Weights of a small GPT-style language model, trained from scratch on English Wikipedia: 17.2M parameters, 3774 steps.
Each number is 500 + 25 x the weight over its row's rms, rounded and kept within 0 to 999. Layers, rows and columns count from 0. Numbers have three digits each. The size before them is the row's rms in percent of the matrix's.

# layer 4 MLP gate, 832x320, rms 0.152, rows 354-425, columns 256-319
097:465454487524509501550484457504539492482477503541529489512545479467541457524536521486509503471531506508499526518516529507521543510502485474480528519542481502504478483504480496549495546477510466
104:506515517494503499467494478528490489489510520487478504467520522534500522500540517495462517473505518482520509519486478518456473473490483495489531444498517458512471465477513515443498496487503494
104:522473457489511495494544520501500525472483496513455550473479525490491479517507519508539494515460495509476472458519482479532507523515473451478482525527500443478470512504490433459508502507492486
096:494535511442488454463463517478499484468506510516501458504498512537508515522521505505481553488530490549535510479515498488503509514544492533489493487492491508471490484478465508491518524476509481
101:517478525516507508513514480506480489533493463506501505507491469474509488497492499502504488481471483518510559479494507485505501535507536481479562505499500476501495488482499518515480550505497514
099:520499506470546543477471412513481460480497530502495487487544506503472540509525504517512513521496511477485520492479515545490521492468499509485494522517499525505496485520486541525460478521512508
094:472548519475504492517484502498537479477490488480502486495519459465518511526489483488527509542514514483475518478482503479498478526498512530472500453473482506511542476507505529538485480502512518
100:487476521486472487533523595498505510480442484471501442479496472496497471468518493498488490485479530514499464508529487514503495456479467513451516527460448460516518518520532489511470497504486466
101:514491527508519515478505532503481515507505477460498485512474493509497530484491520502508536490515554452564498491467514496489459548486452473504553507510496478521489511490528502488507487474509534
082:459519489527462469549459484462523505516464496519469508496476517482486496479513509494481520529502494483493498458511488485484500490508499534521521465451503511487487493462523489515510546488486460
103:522521561468480522525488497453489509493465446455567498451497484524464491496535465537520505514527547524468484513519492503474530464514510503528497497480498491519485514499487560484487533499483531
086:507515460514531487511463491503531504505492495559496473466499458476476517479492502493533499537505512479494515482469536454498494539514494515487462535499470521511473476471503506472507511513483494
100:523491532534515510470478501490544493479469480518502461513510488468513462530507508533487501478457465531509465480479497481482451510499509484494443516515481475496470528495571489477480443434531508
098:467501499522475517486500470517522477484490480455429451502534489506533524537501484525529527487479522452506463513479500535462515514512447514438534535470507484527508515510523505529529479475496487
099:496472530505514468454531458486487500464480512452469487494418505504490548507495478517508519478485492511523448502517483478529491444517491483522513505463469491481500475517517508519480481516500486
109:490515486478538503526523476526495464500464521516494484471498476478492488480500461517553552521532425497474473520467490499500515539489491514487520496505507483424475473516516548507504484489498463
100:512478500524555517532472513524530471543490476500518484466528484511455521513496469525480523443499497512504483510491461513502510518493499472511501478533498494495490516524530492516516560481525517
097:471487491485515518537452495526508480478500518492519477481501509461519503474550505516519489492482493540465483523530507475489524518488513547441510511496472457537516523533521462528509484499494488
108:520499508484509501512493522464480439538510535506503491482507539486484537511510507454507474516499513544505520486490530504524513490501471475494485463497476496480478486520530510534511489531496499
089:471538495506522481525487489495489509519513517517521514454522470496485468464520551541473483547476528456511507480496499512458502520488492458559468478495525463557455466501515541528503489478524509
096:472518471493464468514505485528522522473458522531522539511529455523510498534483464499528564489478486474514502460481488550469508559495479490528498448476512493539498490478493477536483500509514533
097:475515492520495501553532539473523511470460517486490473526481506485480505525507498461497509479522513490475502499451460497505478505486497523498474442484523456525488527495561523509476527464499514
101:482494515520523478471480503515514513523539520525516506468488494482483495454499470505545492516511497491506530514488516491568533531519463501496553531502491447501457507507473512505524495507506503
102:440457477527507471489529496530514543500491513493504491478505533501515492512475515503496539488508489482472524489476511519478468518559508510517467486451496482481524524519529489489496475501511496
101:497504503482528555526498484558533500536504431502503525463516524500483462532495505496469460504521537528460473498516480522499512466503537471501512494461510472494444525533499514506477509516499532
105:497492495463495501479503548504469464463460478481509483456499496514483522542512493525478468431506492531505454538511504496493486520507482479490514479551468451475499479455502483519488535510497510
097:493469494526517497471515503511469525518473497506543530532503490476483517513499515497558517510506488475518458498514489522536523518500506464502496541506528427509488492461471483480503548531509527
089:502493449495525518453463511433550527533574531528512470505518504459476511466524486452515484491496504500518502473494505527458534511458498548515491486480518511484527560509486482490427520528496499
099:530536499513541462558500479509538495477558518481482532516487492529502526475491472519506497498552511500527471498466452472521537507460506469517544537536523511520472509518473522512477497519561490
101:483455496516489516506509488500449503519484514500512481489515489499528486505514538477486497500536493533510504468471509497568523467509495516488525485531523520525481497480487527504512467521484550
097:503527462489481510458475510506488491502457503545514504497534520507522554510538498498473512485535534514506460512505521494498525495453458529527497468515483533473464507501503503493502518496494524
103:511556509516486520434475491506497478469511540497535487530524464461535513477488503562513475490503538527517493501505497521489543505463480473519539492491465507503532541522485469506492445494485448
105:508542501494530496518517507534508562503510503539494525517481543452488511468496512516540501497491533499537492516523504467527475539496521546444533505519504530522512509502535442483513521509475496
094:537498484495486507487503504502508509533533501484446476525516491531499526554535499506518470527519511495520506529552509472508504537514502527511456506490481507501522494503495510495542463481523546
103:508492483493473534501481524498502506478484497465529498491468523473542491501502487484516479473471511459544472488520522515442525509518467478517470520532491470525495473494478510531472526506505530
108:493486480448488516461492475464475465495478490467524492500484516467506545466520499530474514480548463516494501482509482533499499463517520494489536484528490481512467516519537493462496484497495472
104:513525508455486504526522493512443541491486490532480482494521463472510474504526560510515493518485512515465514480481496479536486500514519476490503524489509528510552484494491517470494510474456493
101:496549485464489521502527443499479514488560482510505450506496488471495497536489460521509491493496532472525483510543470525454532497498469518475487497464465516517510487541515477508503479519499503
100:551501508487532512508507495486516526504531498519526504495489528500508441502455523479541516498500493491515517482457521503512495523482499520494449481517495530486491435491497497520509480500549533
104:485493499478502452456525511557504470481509511525510481504484514494466487499492456499497493461526517523537505541481507507498509539536471475468518475558539483515474496487501512511523469553518482
104:474463469559505534505499546508516503471502500532487500502509526461470488475509510523518462537462482498528478512532505498500552554513500472524528500529462505477507470516517509517440523528491544
087:503490545497502514499455513482474506503452571546496509495470511471542479499498478527483503509477466527474506476543529488509509484496476485482522478499504499497478485498534495496502483458515498
099:542503495477486530511505493425500480483463495481481538521533467527464489514463500504479522520533485530510513488466533510483439469466530488501495484507469524496520455491483560459494428491519495
093:527516474524522527496475469465487488496508499523518469475514497517472485500478494485470513489513482498520527457503495521520523472496544524534492510496510504513540535503442501532467503529496518
101:528496448475516513484441469527538494508479450487494451498520456542461463502487514500526474484487487516497540505500518466536508470480466506498504504464442519492490478469520490509511528461542488
099:569480525519509548492501482491504455471593506515551467488478462472479451495516495519511478496541517498512499519485508537503483458460508520507484485520448495514481462510491468502489497522485493
098:492533457497496495507503484468498492500509498469488561542441498484514519494523512475479473503511480506526532489510473460460528499484502517489482466474524516484502478442517485496501531518467523
111:494511494500513482504491525533483506496507462475508502502484536523477518496504543522539480484552532473509540534518439492495508529466480507457513451493481491460546503496500475515466513518510487
102:523520495508490511466498515507521522515487508503516501509529481534500443505540484541535457492483517512493502490562508546517538505472498502551484431492509513476500470455523501518478478475477519
085:511453488491492531487469496516524485505490490472482484524549496503526467504493476554489531511482490522482499479538517505517474439512490487509490522484522491494448504531494501532502559467469507
077:475503487511519482504519524458547546470481540516502463487512504514513485458546498506464542539491546493529538476487527505467505555474487518488491567482505468472547448462479493468466486468496479
094:493502516509502457555526528492529487488512513494447505485529495491484543542508469489519541524538534504470517482506540533518492519517479490442494458511487514511592489490491522511534475536531477
094:495478464505515491493492465516513481506524509518515537516505481453497476482488470497463527496506464499450497503506505562478490524466530500456498489465470480493521516468504506496488487541495501
106:463515501494503522474487451537500527470477500522485540528474489511517528483538523507497459473468554503505525482513486503461480509505508481523533481506488491522506540516521553530472500497487521
110:497483486516482515474512502490493511499491505512476522461513513493470533530448553522495503511476483514479521522501472507478545526486513544514511467497492499497508486472500411499520509487512476
087:504468471480502519501530546522488468495529487488513488534495509542560445520466490526481484548513497519525537509467499525464489486518498502479508523512491549492482470519515528539492496480493452
099:460526492509514505508507475448510539522537523538480512531490502492482502481476511513481534497472529475487510495487517464524469487496463525514443505484513489488470520529515544501501471506501490
092:495523470498493486494489489507485489487497479515524491534495495485486517513510504501495490489502519527490516506502562499472464533470526535513527509516512529543514477464531504530519502518507523
106:488457530509483543469500504493503495509483499523508547533488482465477489494521541509499459506503566479555570480522498493486486515485509524512493451511470521483484463509513483490529490528486499
093:509486485500479478573526501496459523458527455517493517515494496475493497548529537462486528498496522516493503517540468479498485505492511466503481488472522550483455482460522510498472481477516450
100:492497517505512463474474500494493531511508516540519510508501500500513477476490542496511480526504537528522511530531478518458487546475538472517450468482490541476523495527515484483529516506504452
103:484529526494537499480481505501480466479459481507447505507543521498469484495489483539535522442528511467501497498530523500476515521456505524517482461524531465472510538501463511439469576557495521
099:464526522476459522478498492492506471493517453504533501545452509502556516517518489479496511424501503518498533515502493490525478514516466488554492479508486486492472487479490493522481491508501480
098:512506533523523497537516500461501530465523515479514521506478514455514412463475492495500458508492477530531552472494443512539505515483517503450488482518490520497496492436530519541543516487493523
118:428515512502533530506450490475516536463487507515518503484521542530555516489515464515488503479490511499540515470539518548510485498486477485489508507489530473517462518552509447538477506508506501
108:507487533526526524450469486510535446493542500467473481491501500483499457512466518474508491492526502479472473485502563481516471430490492481468545514499491503492456500500522498537500516464498524
112:475522547444501528460511511488515483469513510520510498474483504467479490509470494470463526544517532526487509478511537451534481524470500499498508513525508520496475511474493567498495491503484505
097:514537489513496491491487503527511444524450503477536516531450529497490503524517535528461544506503532472518458492489498478452508487528454533456504495507531502495466480514506498501515537462514523
100:473482434521522464544499551500493488517538492558516537492473476519441519498519477503465481488463505447486467487513488501505496505456502449522507513495467496544490504486469519517518526485526496
096:544507520541482481541547486535442493462487478471484512468489470518468544500456489491489507464514508515510494485463388519521529502528514457527432528472487565549484466513512521486506496461497515
102:483521517451531479472469476523497537515497529532528508492479526522542484539534466467540507499527507513506494472475485504498465455505517543480508487489466492518488482484484489472467478536506531
074:481454455516473511478526495494525502461502578495530522541480508497450507553520537487505526514489518510495494459528548523533476539509485522512498549520472487522449520511509506518520518515512472
# layer 4 MLP up, 832x320, rms 0.158, rows 354-424, columns 256-319
103:502517491498494507469496536495437528516479518497475520528469519475489517490451476519494504539479454519505551503494482519494467529483495494513514479456490537511484478481547512504503495508498532
100:449508495543530503499521535553468477468479461513511549474479469478518525527497480498492486533490536558480465470494510480523498506533538493533499512512482481468528502509487513513508491533513522
102:532497445448487465489513534495489518485517532465497521507502499505483479569505490507485509510497488514465516489534516528530522516507499496524514536468518464524489505485490487507475507484515511
097:465479504471508506526503532505515489523476531452456487504442511486509502542494499533536533479492489480437478489474517488518514481510507494464494505508501543499500512506494514519535482520501493
103:474517500475472529531470514492488512490475484487514538517461546468517460496520531495453503503465492516473477483504514479499485511514495475497484530488487488484535514488471504516480506489491465
102:518531551489508523509449497471519498505511496494497467490463538500528453517492523455508519517490508476492462514494505493469515490434469511498496481454528508513491514507503503490540511481504451
099:495500476493505478486545471441480525493481491486506517498511498475505512508496518526527500544521516478468478449518459502502506526551462518550483513463517477513508472507529495474471472462488506
098:523439493509511478498516498555492490485494485513498485485506450505501515487503503491491524477495547503530511488532489509518533495533498498495499497486495530468493518494497527485467508543503519
098:521543487506503513509531505528506447487512511472457520498528527477428514489513530512517520445561463474510520502543482490467431511502488465508509465527480515508441542496518517490503467506481502
091:487558541517476512523512478483507501493496538495485477496438521521513495500525511522510519508494504487507511532540477466490468467517482524484528512522513485555517517531538497504536537472467461
099:529505516522493497513476498472493470456505496477511476493491498518466477499447530493486510480471494518495528482476484475470490516501515474513535492483517483484477463480519422531490518517519502
100:519529480485495548479485493466509494469523488474514495468534434513532509515504486523503527490499512525498486492492509518500518454531497497522502500465498492505485531488578514541527519543528510
102:507502468489491568514461480502487482547497492488496455518505523481479509477542504510526527558501467532486507528486507507530518508507509485485485476491470500496492502482451513494506490484491492
100:456502497512537479504478558511496507505497505512493533512476528512474502470502522442487506476503497502459483488448479498529469484502514475533488528549506467473505461511535500498481484541520542
099:492500494475513456501525454472508539473466524504472476488472526468463516467495499479537490553465497497485488510522514487509503476541538465500472494510505538471502463496469510538520467486482471
107:478498544532428487484547475490502485493500514515489501508518495510513543486473501543478510545498518514497482487499484495516484513463496485517448468552510510522518504492481498506470523522531410
105:472519450537506535522491470500519504512472541515502537500477510530535497513475484501482478489496538488527527453563490518510471508483523490461505527518509468530430513467473496493503475500476492
106:478513501488492518505456448520481476467515509496527559456505480494530518453473493456558499496491491478520483502448486499507521529499524533502506524532500505541510496483502474465538529527501514
102:484524560444514484513518524526512463492476488492513511522537498507477509493490481473469479557527512519490494470473468489503518530515512505499502472514564536504477532550467500511448487451486500
090:525545475508476461514531482525483473545544492490502547500488543470523480519461474483499521538488539476533461483474506489490492459498515522482512518529471488475534455478494490534482518512492485
095:491508498465492515505493506483459515471507519463440526471491530545483521492479557510479518471513481495470505541484531536507452476449469460524483527485469546454495499503538503503526484479487471
097:513471520485527556506518521505496565501492476472489459527544515542530502505476489471544514485514492494531496516431535484504502477478530500520501474493507531477470503482444473488540513503478486
099:455506503508488479461443490501473499493488482507501485483497471464502514535505492508494476497476516521488501524478531531488526468470535504519516531506453495506495522451472490548543518486491532
102:519518534527506492484487447491483515471480532468515530492540546486484490533465505507535497544517441493477535497482497528508483464497462537536546460493502454464457460513504479537517492505507487
103:504444488528537515538544513504504457535484488490483542448447507492487523472549492499490491522536454504459503504512547520478514486561504475475518535528481519492514522461543484515509457483476502
102:519481510469535480496447502496484511502504542507509558471459469476488525534519478473500553450537540517531518530486468487472478507534501520512474513516511465458493471489533491537526504541485503
095:474519500514454561522533508494536458494553508511471478461498547462513469470518477534511460476470469496528493515521512497502475497504472496519457474516489487522545510496498472484509498501492532
096:476517475462530488479471500459495557527478498478455519470520505539499496480511512501493495445523547498522504494494502503520505551518534458487436537490501534488504533514511497468471475501525530
098:478499496472513502490515501502493503478492508507497476512550521468516464457490528523531535519516499479495545487514508512441502516520534499486508471487490478501535525537480480478479516545486534
099:466449525479507489502450489498457484498505523483483504474552505507503530551507510515502545530514507536487492504483496466476535471457504509498530495501504508509538485507507504430488480545477482
102:530528433521500510486482491525461529476511498464485490534485514524519529465506497525477502496504496491474531504481510452508533472505510482485481479530472513460486508465475491518536552519462527
099:492506531534486494481482476457484435447503519472464532508501457467526482528467528511536528466471513544532508482539492515512526471481468533513438491479469483458473545503479528456526467506482449
103:476451548473475494492506519497492495505547453550492500549454506492481508505467506526498481497517537525545485508458501507500505473488524536492496462535531531480514487504501503500474526475461507
099:519475449505485490516486470511511455537490478494484470488509545507472473524532507480510494482485489497472476486456507488499526501503493489535492464445515497498573485515506515483547495531523496
098:480483509500538488512508507481508478487494494528459445526506474505503492521505500508510509480514519516505474489535512524460502520535523496488493528517501481478508502500450545500475517474488540
103:511451525518517504457467540529536465537512485507525469478533495545497500524514506473469501505503550498554506426521541503488527467496493478480517501509519527467499483466517504506494482528480474
102:503485452516528508497484485511479497496443480488496482502498525497488507500526537482473512536517500463549505483484466474513536533493515544525531495447543542504503545473483538524497441507535493
099:504463529513546472533484525474521524544512506580519491511479518480480495505467496529495500493480555523458481495475473486533501514522485468504492511533513445547494471498519518519475536518467498
099:508490491506515526484507501504489550487479465493483482461519491489456552494510485503485487525510500527503456523483481474500457522524498530535454418488481508519523491526478521502517514501534501
103:461472488492486445459498501528465525497518480479476512517517503500493496489478454514522523504510530506506501463497550497487501454509485475474557462524523502482506456497496499468528513485495501
094:571495511482482509500530505506509517497541485515499523485537498502524490514518494430486512446476513477532508529493536498489466503503499482511483442488488542523532420500498484491511482479477491
090:510456441486501509525481514501505509516479532478510561511516501486489495509527508466455501476464487510505496506493501509464508459506515502498543529502502514477504527514493459528523541521475485
098:471530474461420501529536511480467495514443522472484493489557487480502519512497506472482521475489476496520509481477514481471490506503522452558477498506501462480491542517554494483500496499510510
094:502520492489500462451502500492488475493553506501483457515499482516502494537525531500465516510509513498453484518497478497499473519497511497508539532513469454489472484518477477470484545497521442
100:502514490480496522484500484554536513486499464501496452530505483504502510426476506490495521502494465511495517476489515481514530470510494474538538484513522508441513482487508508476520505499499491
100:487492469502465520510475490501497526501467494516486512487516469471445521480518493487503491519524475505487513469459460537487530490515518497489546517490458459484473450521528482486514510523506496
099:481467504491518468522503493545512436491485497545539502546533505524531442488484462542512498525532511487504526498500501540495477505508588524496510526535502490488483523484518504497512459514468498
107:476512537461489550523456482496510515504502510463510501502493475528478471484508434489516523517464485529520492501506496467509463516503488469515452537483537503550440490540503514449484469429508557
094:508507500517479507524507478478530504507468503472490529517497483468477462470489489512460502495514504480477473469499518488517478482469473525476497523499493498471477512469537531503522467501480513
094:483494562494502433518465492506510544487461522507471470475503506452507501496500489483458534491494556510494502491532518546512507499472486509534531468511496514515537490526465493487468516559490475
090:489446471522470467471542522517512550502510535508471512489483483491504447515523534464470508501543532488525510486557520483470490544442494541435521513502459466525496533480502501453482484487496527
098:517533523470529485483502515543556486502465497494444453486488483543513481528450484496505515500529505476470505499469483482511546526490538508498479511497477526536513460503502485499493493469507501
099:520457500497534540502488491481515525487512516528501523519507537472549519503504520528507499538497520488498479521511531556455482541529523498485512495499479461508526484487536468482495486567502470
103:536571475480525490524493549471494517423466518483552542498489528484490480508502462482492532503458529500536530471497488502471517519525455480530487485516491511496541468511489464509510465455536532
102:487511519489516465493524526462546476480498500522441479471520521485483506452483528485494473516534510504485480515521502500530502535530492484569518471495503493509523538508502532485492489512475491
091:560540485476539519513514553498506497503498485520484476486462544486548539479531515511517491489521538510525536499445505511490498511483527505513520514481516518490529476501529530522474516472524491
096:500492554496508534508525461519471485492464496538509492486515497478513493517520511516499510483480507468473448490476471520506519525497466503498511517513510500511504517495531537500538538482496523
097:513539497490473459498535526523528500503499470517476513532540496520542501526483497497474489534525510448477510481554520508536529471499491460520512516504496432514502495474478475465527478481445513
099:461467523491528505480487502486537481480474471528516490512486548528508546478486473497509475527510482488525537545504486538504478477495451509534481557506503479469492475489505509462489515500525429
095:521556499490496476558487516456493495500511480438500481547485507510466529520517504484519483529460458498537472476468503485520487516536515456530462472538537518489505514486512528531534469512492531
096:454499511467499491474476470488470536505550493452511471529526507482487490493495517446556491547519492479468500495457494545482511536540521463472507472502489480474489487462496493517524486539509529
097:505475493552511480483440473494505527485457509561482495468514460442559528536551516489512509489523482522502525480486542512510529539499432498502530461488498524502527530538506529486495476492483486
105:510495496495485547468495547516524498481479538503523531472490526507498453449490514494458509518497539535477501494532540534501474476519535511493523505497497502509535481485461504519508516492513490
093:455520466522534487529491478560497456519486474466489516478485479537476501477540507500514508507551507489499506537481521485510519513500484508472476507475487467496505557536474486426505498540509491
114:533495533508467500539561481499482483509484502489476525561514522497504477506511537464478469545536484481467518500468472501545492546484490512508514505513495516486481484488489519479489495546514501
100:551511461517502505473521512473453454518499545511494469501497514458508501464452497496491479489525509421482534505460536533506479534526499469476540484506491527477511542478538475536488502516521532
119:462520548514504521506533495498495520502473461525540495506447514474494513493478461481440503503539538492489487496491468463517477462511528480540509516511502525472496505467500548504465504506514511
100:488523487499540513483516509539485472490514482509482504487474497491494497516483485515470487450471491477507494507545521486510536501493484475487439506513501512502546475485524537485529517477510476
100:491474488488510547528494518481532488536548488484527486450514471499472490491491497517516515484556531510482470507517535555547494524543522532522496481510541501518512499493508514498453504521507511
098:522499504517477479483479492532518520483501479525494534509485507492515496494524463486479514517429453476510501511487493533468497497435506491495538498483524488504467523489487491487469491470482496
103:491468509549514500522509507496471475547521538474480508469482560480501476472504527524485480511513523487504490462502526515502516521511532485454491479527501477515494524493531492460518515518508468
# layer 4 MLP down (transposed), 832x320, rms 0.142, rows 354-424, columns 256-319
109:514575524512481525465505501524483500516452502494498504485486491514539527503522482539501503502471479483494521485506471550500489460469502459518520512499490487481467486472556458516508538501491544
108:555522520489459502489520458512512524493500529499536539490512511504526498501472450552554484532510480506489512443484530478507476528493507531537483565486528534492526495515462523546508504511502485
104:491518491497507494469524514478511502481517516510455523486483540499537527440513488464498502461481516469470528500470524481560474513494534563523470502519488523503430519496505476489505483529515492
098:485474470504501530482536427510489497487512486498486510483457491529479475522441540474505524471551464478444503494499517504485495494517483476533495506517494512485545482524484488485512515477503466
101:526506498516491480507509496470493493520544449479546512519479488498554501490486491471482545470536493529526484555520526523484533528495471516477492540480500512529472481513518523491486533511510476
102:521446520503495478539482519405539519524490471473514486485481497497532490493567516461480517474506507496500517521456501466499506503457521491453493523498498515503464522499538504458536507476518514
099:510532499509516511540492523517502462512468492493495526541535544479520520510468481517500495503460493482477496537547527526506520462542516525503487543512532480503476497492479486491491502475494531
099:531479491490479521511491487471485506494550508451504524494506491467469522508504553513484496478483456462491446510524460481484499543468497501481496486493531483473479487485522501516465503470506521
099:509513514510511540514459508497465532520530499476476487513504497528512505534496507469469494514451477510521469496501490476477535509503483533487485500453493531455484510479471463546507501513522501
063:501558528500503528505541511513498498504448490513523482495482524526520507468499586495463473457519477479532531526506469493527497501498473515459466481507562451506500525525456490522467510484487483
101:523471542544491514511514497510453463477508500517490460527511520524484462535510516492514501488525490490497501535494482490512551498435480497499505525484504479526558499535512494468527521476553461
087:498480538529498499483459484484512487523542501546506473509492495500484508518529508504538535525483451481500492465467513490493530452518554490510525507478488489532505526521531465505496494442515551
104:491551508514463504481482505498494513534483503559504533552482493513523499492549528453493477492484463472527480498480454481542500444444498535485513472488518489452490524443534483477498518478530506
095:511512523514468526480489496513477459503529526517538526529494503510474498503476549501512441477463472488539524493486488506495512486533563480542500496518533526463515499500457474484522485492484482
091:507484480475517526495507537444559494491508486496482507468506482497491469462522466523519464489508532522486509472476466543498500525528509482503503522485497520529521532460510484490459546482503467
104:504508519515417525531515506486487507497501477498510480479487506496457533457494464492478492527502463536495488455481556495471508506535459471492522503543489504510477500555491475503438473498517481
103:539469487492515493502493497491522483441535505506499494483464530483482480453524502498441503493497433502550525535525516500513511473493467488503454488495480496476499473468503520482484498478468525
103:488517475517493493499486457485512529511536481524526510493527466515483503496535496547535518497496535493506485536490489495520483480494472481496505475485512504481450506511530514535531524480517535
109:464536495506540506489503521462484493505531540481459491488536486494507510476504500481457501500485451507489488504522465492504474516557519510511518499479484502505530496524483500526474475494468500
088:527505490485492492549521512514486507504492495468540489501491471489498487463445500450510496513485460482510521555499472469523500501513517475511463477492472522467504468530497486507488488505502495
098:510510480511510499515496464491445507525499502539518530509472471510508512492485521500446468469505506470510523537521478508528496518479488494520507515523479554486528508493551499481498470475497452
098:546482535518466512517491466500484494546487509473535486469470465511517502517500466509464483511471502516507489502544480486510492487484528552527498536479504503432498461530439481490484495493505511
102:493504491517489461526463513548479484463533511504495541498499521503491491521502502535466556508508494463498471555511525477525499482520439493487494500489531463477499503495514436515495478532525490
105:522499517494490481499486464513505486492498498487514446462480504519520466494510510456568497513505507471485520503509515544521525533507464506484500511513448529456481545471502465564513524532499540
107:508472435505519482511491510476538499519482519497492555481510498508473545524518492464503509499549500526489541513534501487466513484509538508479527482500518528474471456479479485496496532485494458
108:532524487521503515530463536531521494540509483521472476508501510479489507494469491473506516467481491487506564507516489499480501525532472497478497490554462448516473542480522481491544511500524563
102:513503543485477521527488496522509466507537534542513436536489524519466500543558509518519506499524520472493493487519494508539474489521526508484488457465477511553477463494542491524488486495487505
084:511511553492488578484517521542499485480487490488512472522502495481504524528453504496503475512504490474495550526478462449482493494472517512487509545514544469513518500513506531465486480517476478
102:521555513514477516486504488500521510504543487487477522556519478510480534468493495534526458516526500500546510531495526491499477511472472476524520546498506525504499500500501527520473527487477465
101:460521534475499524525457514494481511505480473473526492476536520513514518463490524472480515546519493532520517508493489471467525455469504539478516496520489512498523496503500502488503493499503471
100:517486467525489493463476474462469536474460506554491513477493505452528481510511471512490476518496509489512543504507486534489469498497518523532506429535449506487535517512505536497508495516502561
101:472478514496522516453463506507507475529514504483482474508513466485480484516490462466502466482501495514532444472486516506494511519537508498520524467500480522501536484489515503525485548532490522
106:514505532506536467486516463468498473474475516481479488488497454503478477474517492491537467474507523509508516524454522496477498453503536455469497476504459482530527498533526538555464502522516486
096:530449478485490471484486451503505473516491503469501468471502468455499504497487496510510515519523504498499523484489514515506481534449469486546476510498487476470500504488470531442531502497505498
104:486489499485469532489524503508508480474543512512537504471466470512520497533496499492468515507476521511471453499517528510500538505556508523502501503504507516518504505515517537546512535458489511
107:565525533503489519518487517531454506494496511476496462514482488527512502512515458492476460501495514480533505464496539489467532513476511490486462487506506503560533480532545541503485488495493496
101:514498477503443533532496491495476535523475483497451513481525474543528559503521481453496504526496474508507523535548458467468480482574462493527479535462485528483439499524488509524473458534484491
104:493527554462511491468451478423493447485501488515494532547497491500495516482491512513540506518492508479493482463486462507511502510550510487554520497508479453525513545504491511508493521457458528
100:514490504482521516531512489455500491476531519468473491477509508529487530492501502561504511504490521556468493471537505504463502484488490508495551508504498517551484565502458461496529485460469506
104:533493466511474494469484508469537517536498498495510490516464527502503503536522490469536511469466523528502500480503491478526501508526457491495494483512543545466483507465515505490487493484482479
104:500582528519498498523512560547519514467500505527472502510487500484484473517500545525492488509481526488524507484465493461481508471482487535494497501499507501490490507534501508530489491495495543
081:512472481504521515474508435528482513482513440473497506521551512518532540490481475549490499495547488508491508435515525493490497534462494469551495490490485486523466516484459507499496534547521472
099:518578506462471484442514486499489525533485478501528550552479449500507479526478546470530505521542509441471546470480524512537493502516541476514528498553456474512527502486478493455479498521458487
092:490541528495468479486549513540512500496482475446515484519474452533481484510465558499517479504508493473471501486471508515457484522541521479481487513512522516510510538538517471519453530487499488
104:489495546453512486531495497499457475458552526500499506527488479520529504456522477502530509477487476486477508555510517521513504498482489482536508541503489537431488502490524477483555505503476504
091:496469505515530516509459508489535470527524503504498466467557489517566479471513445486474515473502464508498530542460504554518516507537496488496500521515525496493560504491465516531509495505481474
101:470490517482490509516483455525508524522523507472530500541492509554522546490482500499520512494521508484532524515514490530499500514491512523480517533513485492535519516483497436515505500504493487
109:481482508475496523512501502492511529487454483474502530508482505527489470498468520477482478483501518517502493509471497491503520511498475528453501538520510503502493492494520477489492474474529500
103:488503516497482499534512494477494455500494530543533493518493486429494468528502525517476533474531496515529502495478481523555540507468525515481513535500488487470476513494495454515516474465497525
094:470485504497515532509498488535486453511509490547464474486503454477485518493508507484492480506512529486475449473561497464483495464504498456481514522512517514497518528484559512518485482505470503
070:533461512489496527527497460542503516491495501498508523511521488476488490482505536512463467516527568452484489523544485525519533534524502507498494500530505499502465510517501481486457475466488525
102:545475532502501515509511454519462489490529467498521469459492483488487462522462427531474463468509515529497474487563498506465508536466470532534454505470459513496494502459507467487539478538488519
101:472496484490509497534496511447509478516524482460514497479521495512524481490470494498508510484508483472508472468500533493517466496501449464495505452468474505485515510473498504457449501555489512
105:560541559484487508523535503492488485492484511471516482468541519486530519515507478495525532535490478527490463512515497485543518498557482545546492525532555484430508489531501501430512536469518514
104:499462516456507516468514526505493512486441473519504465486494494470504530473457514497542481552475483484497530530481492538467501502479491523505516543487508530472514495493500486480525505522575496
086:506461533475489516555530518461459511499537473494494499497486519500543486509503467478537539525480474527479482513519523528475516493491508530492489511503482478499461465522488520493484496506578545
098:473544473529476471490532487479460502507491502472473527493468503515492535477476559518508510510493512511523520465504519495504527478529477515502474496480476475443490481514483529504530539481532484
101:486523468491492452490492495535483540524483478485511533513481500481506485482521539523485493506494518510480486511524505513522555494515507502517494487524520440498504482461424491539491481518506550
101:531481516515537486463498522528512549473514489523492498517495481521500490499489515482505484490461506519472481501508491496527497455490488493527511488506511471519540454471527492491471518545507489
097:503492504536467498494461472505493489527495505522490515528509514472474519516519510523508496492495457522484473487486525543501487505494504468520480515488433498519451485496511484493523469472497458
099:509485492488476549502488532489510461499489483552519544493501509472489501457535542522496522534508501499490494513535501504537555476505484506499534509520473498504508518496531529492486518499472502
103:528498463530525468468498459544530515543523492500495564478517505489478517446447520508498506512499469529521499522467483512517496502506517499497481510482534564529523540517496472497514500444555484
102:513486501497502521491497486526466533448465517514510480524512527501518508475482474506500493494533495498500493481509491497453488490488499479475452513511510503462495497472471492515454536500510476
095:494480484471504532514485503497486494484517510524506518494520511494540518511553552524490493492507512516511521525521469472477487490537458479517507506557481480491501541483503504501530517487510550
112:500538524481482506506523501464461491532514467522489464513491513511520508502514536464505488440526472503503449502497512511539504526480524449500535522574511537447461474486493460472496525522531548
095:496537507503533511488514483475466505514491499518467479468434508487468516502491485547455487505491479494520473485505472489491469511498455452488501521535503540507502501500500529481544528457522477
079:501489506475487503495499506486454521523505530450497537545493527519528498529512529464532511540492507542462484535542536463460488515507503477523548522505501495525491506470558482487506484500472497
102:501479515481464484526499484572514468528543509505465420512474510518497526548527501496476530521514521535527481476530464517532465492491490516497474473484495481483494486502464562477521496540482535
094:542543500510504496474487508491465451521519505542510513503493454499481512492513522485490482505519484488525500480472478490506506491501460506485496512449455495511472523540485514488519487507541530
102:522565502512493503493478522506482523453507535532498512458511498505490509505504518516498487527493468488495516491469503524509463516470497513495519528472502475543559504545465478527503485500531504
108:497439505572516492520512454459509434521491503522508530496507524525521479447527507509514498477485478497541490499492485538474490499472489499503470479489457510489506509490507461494542536550567506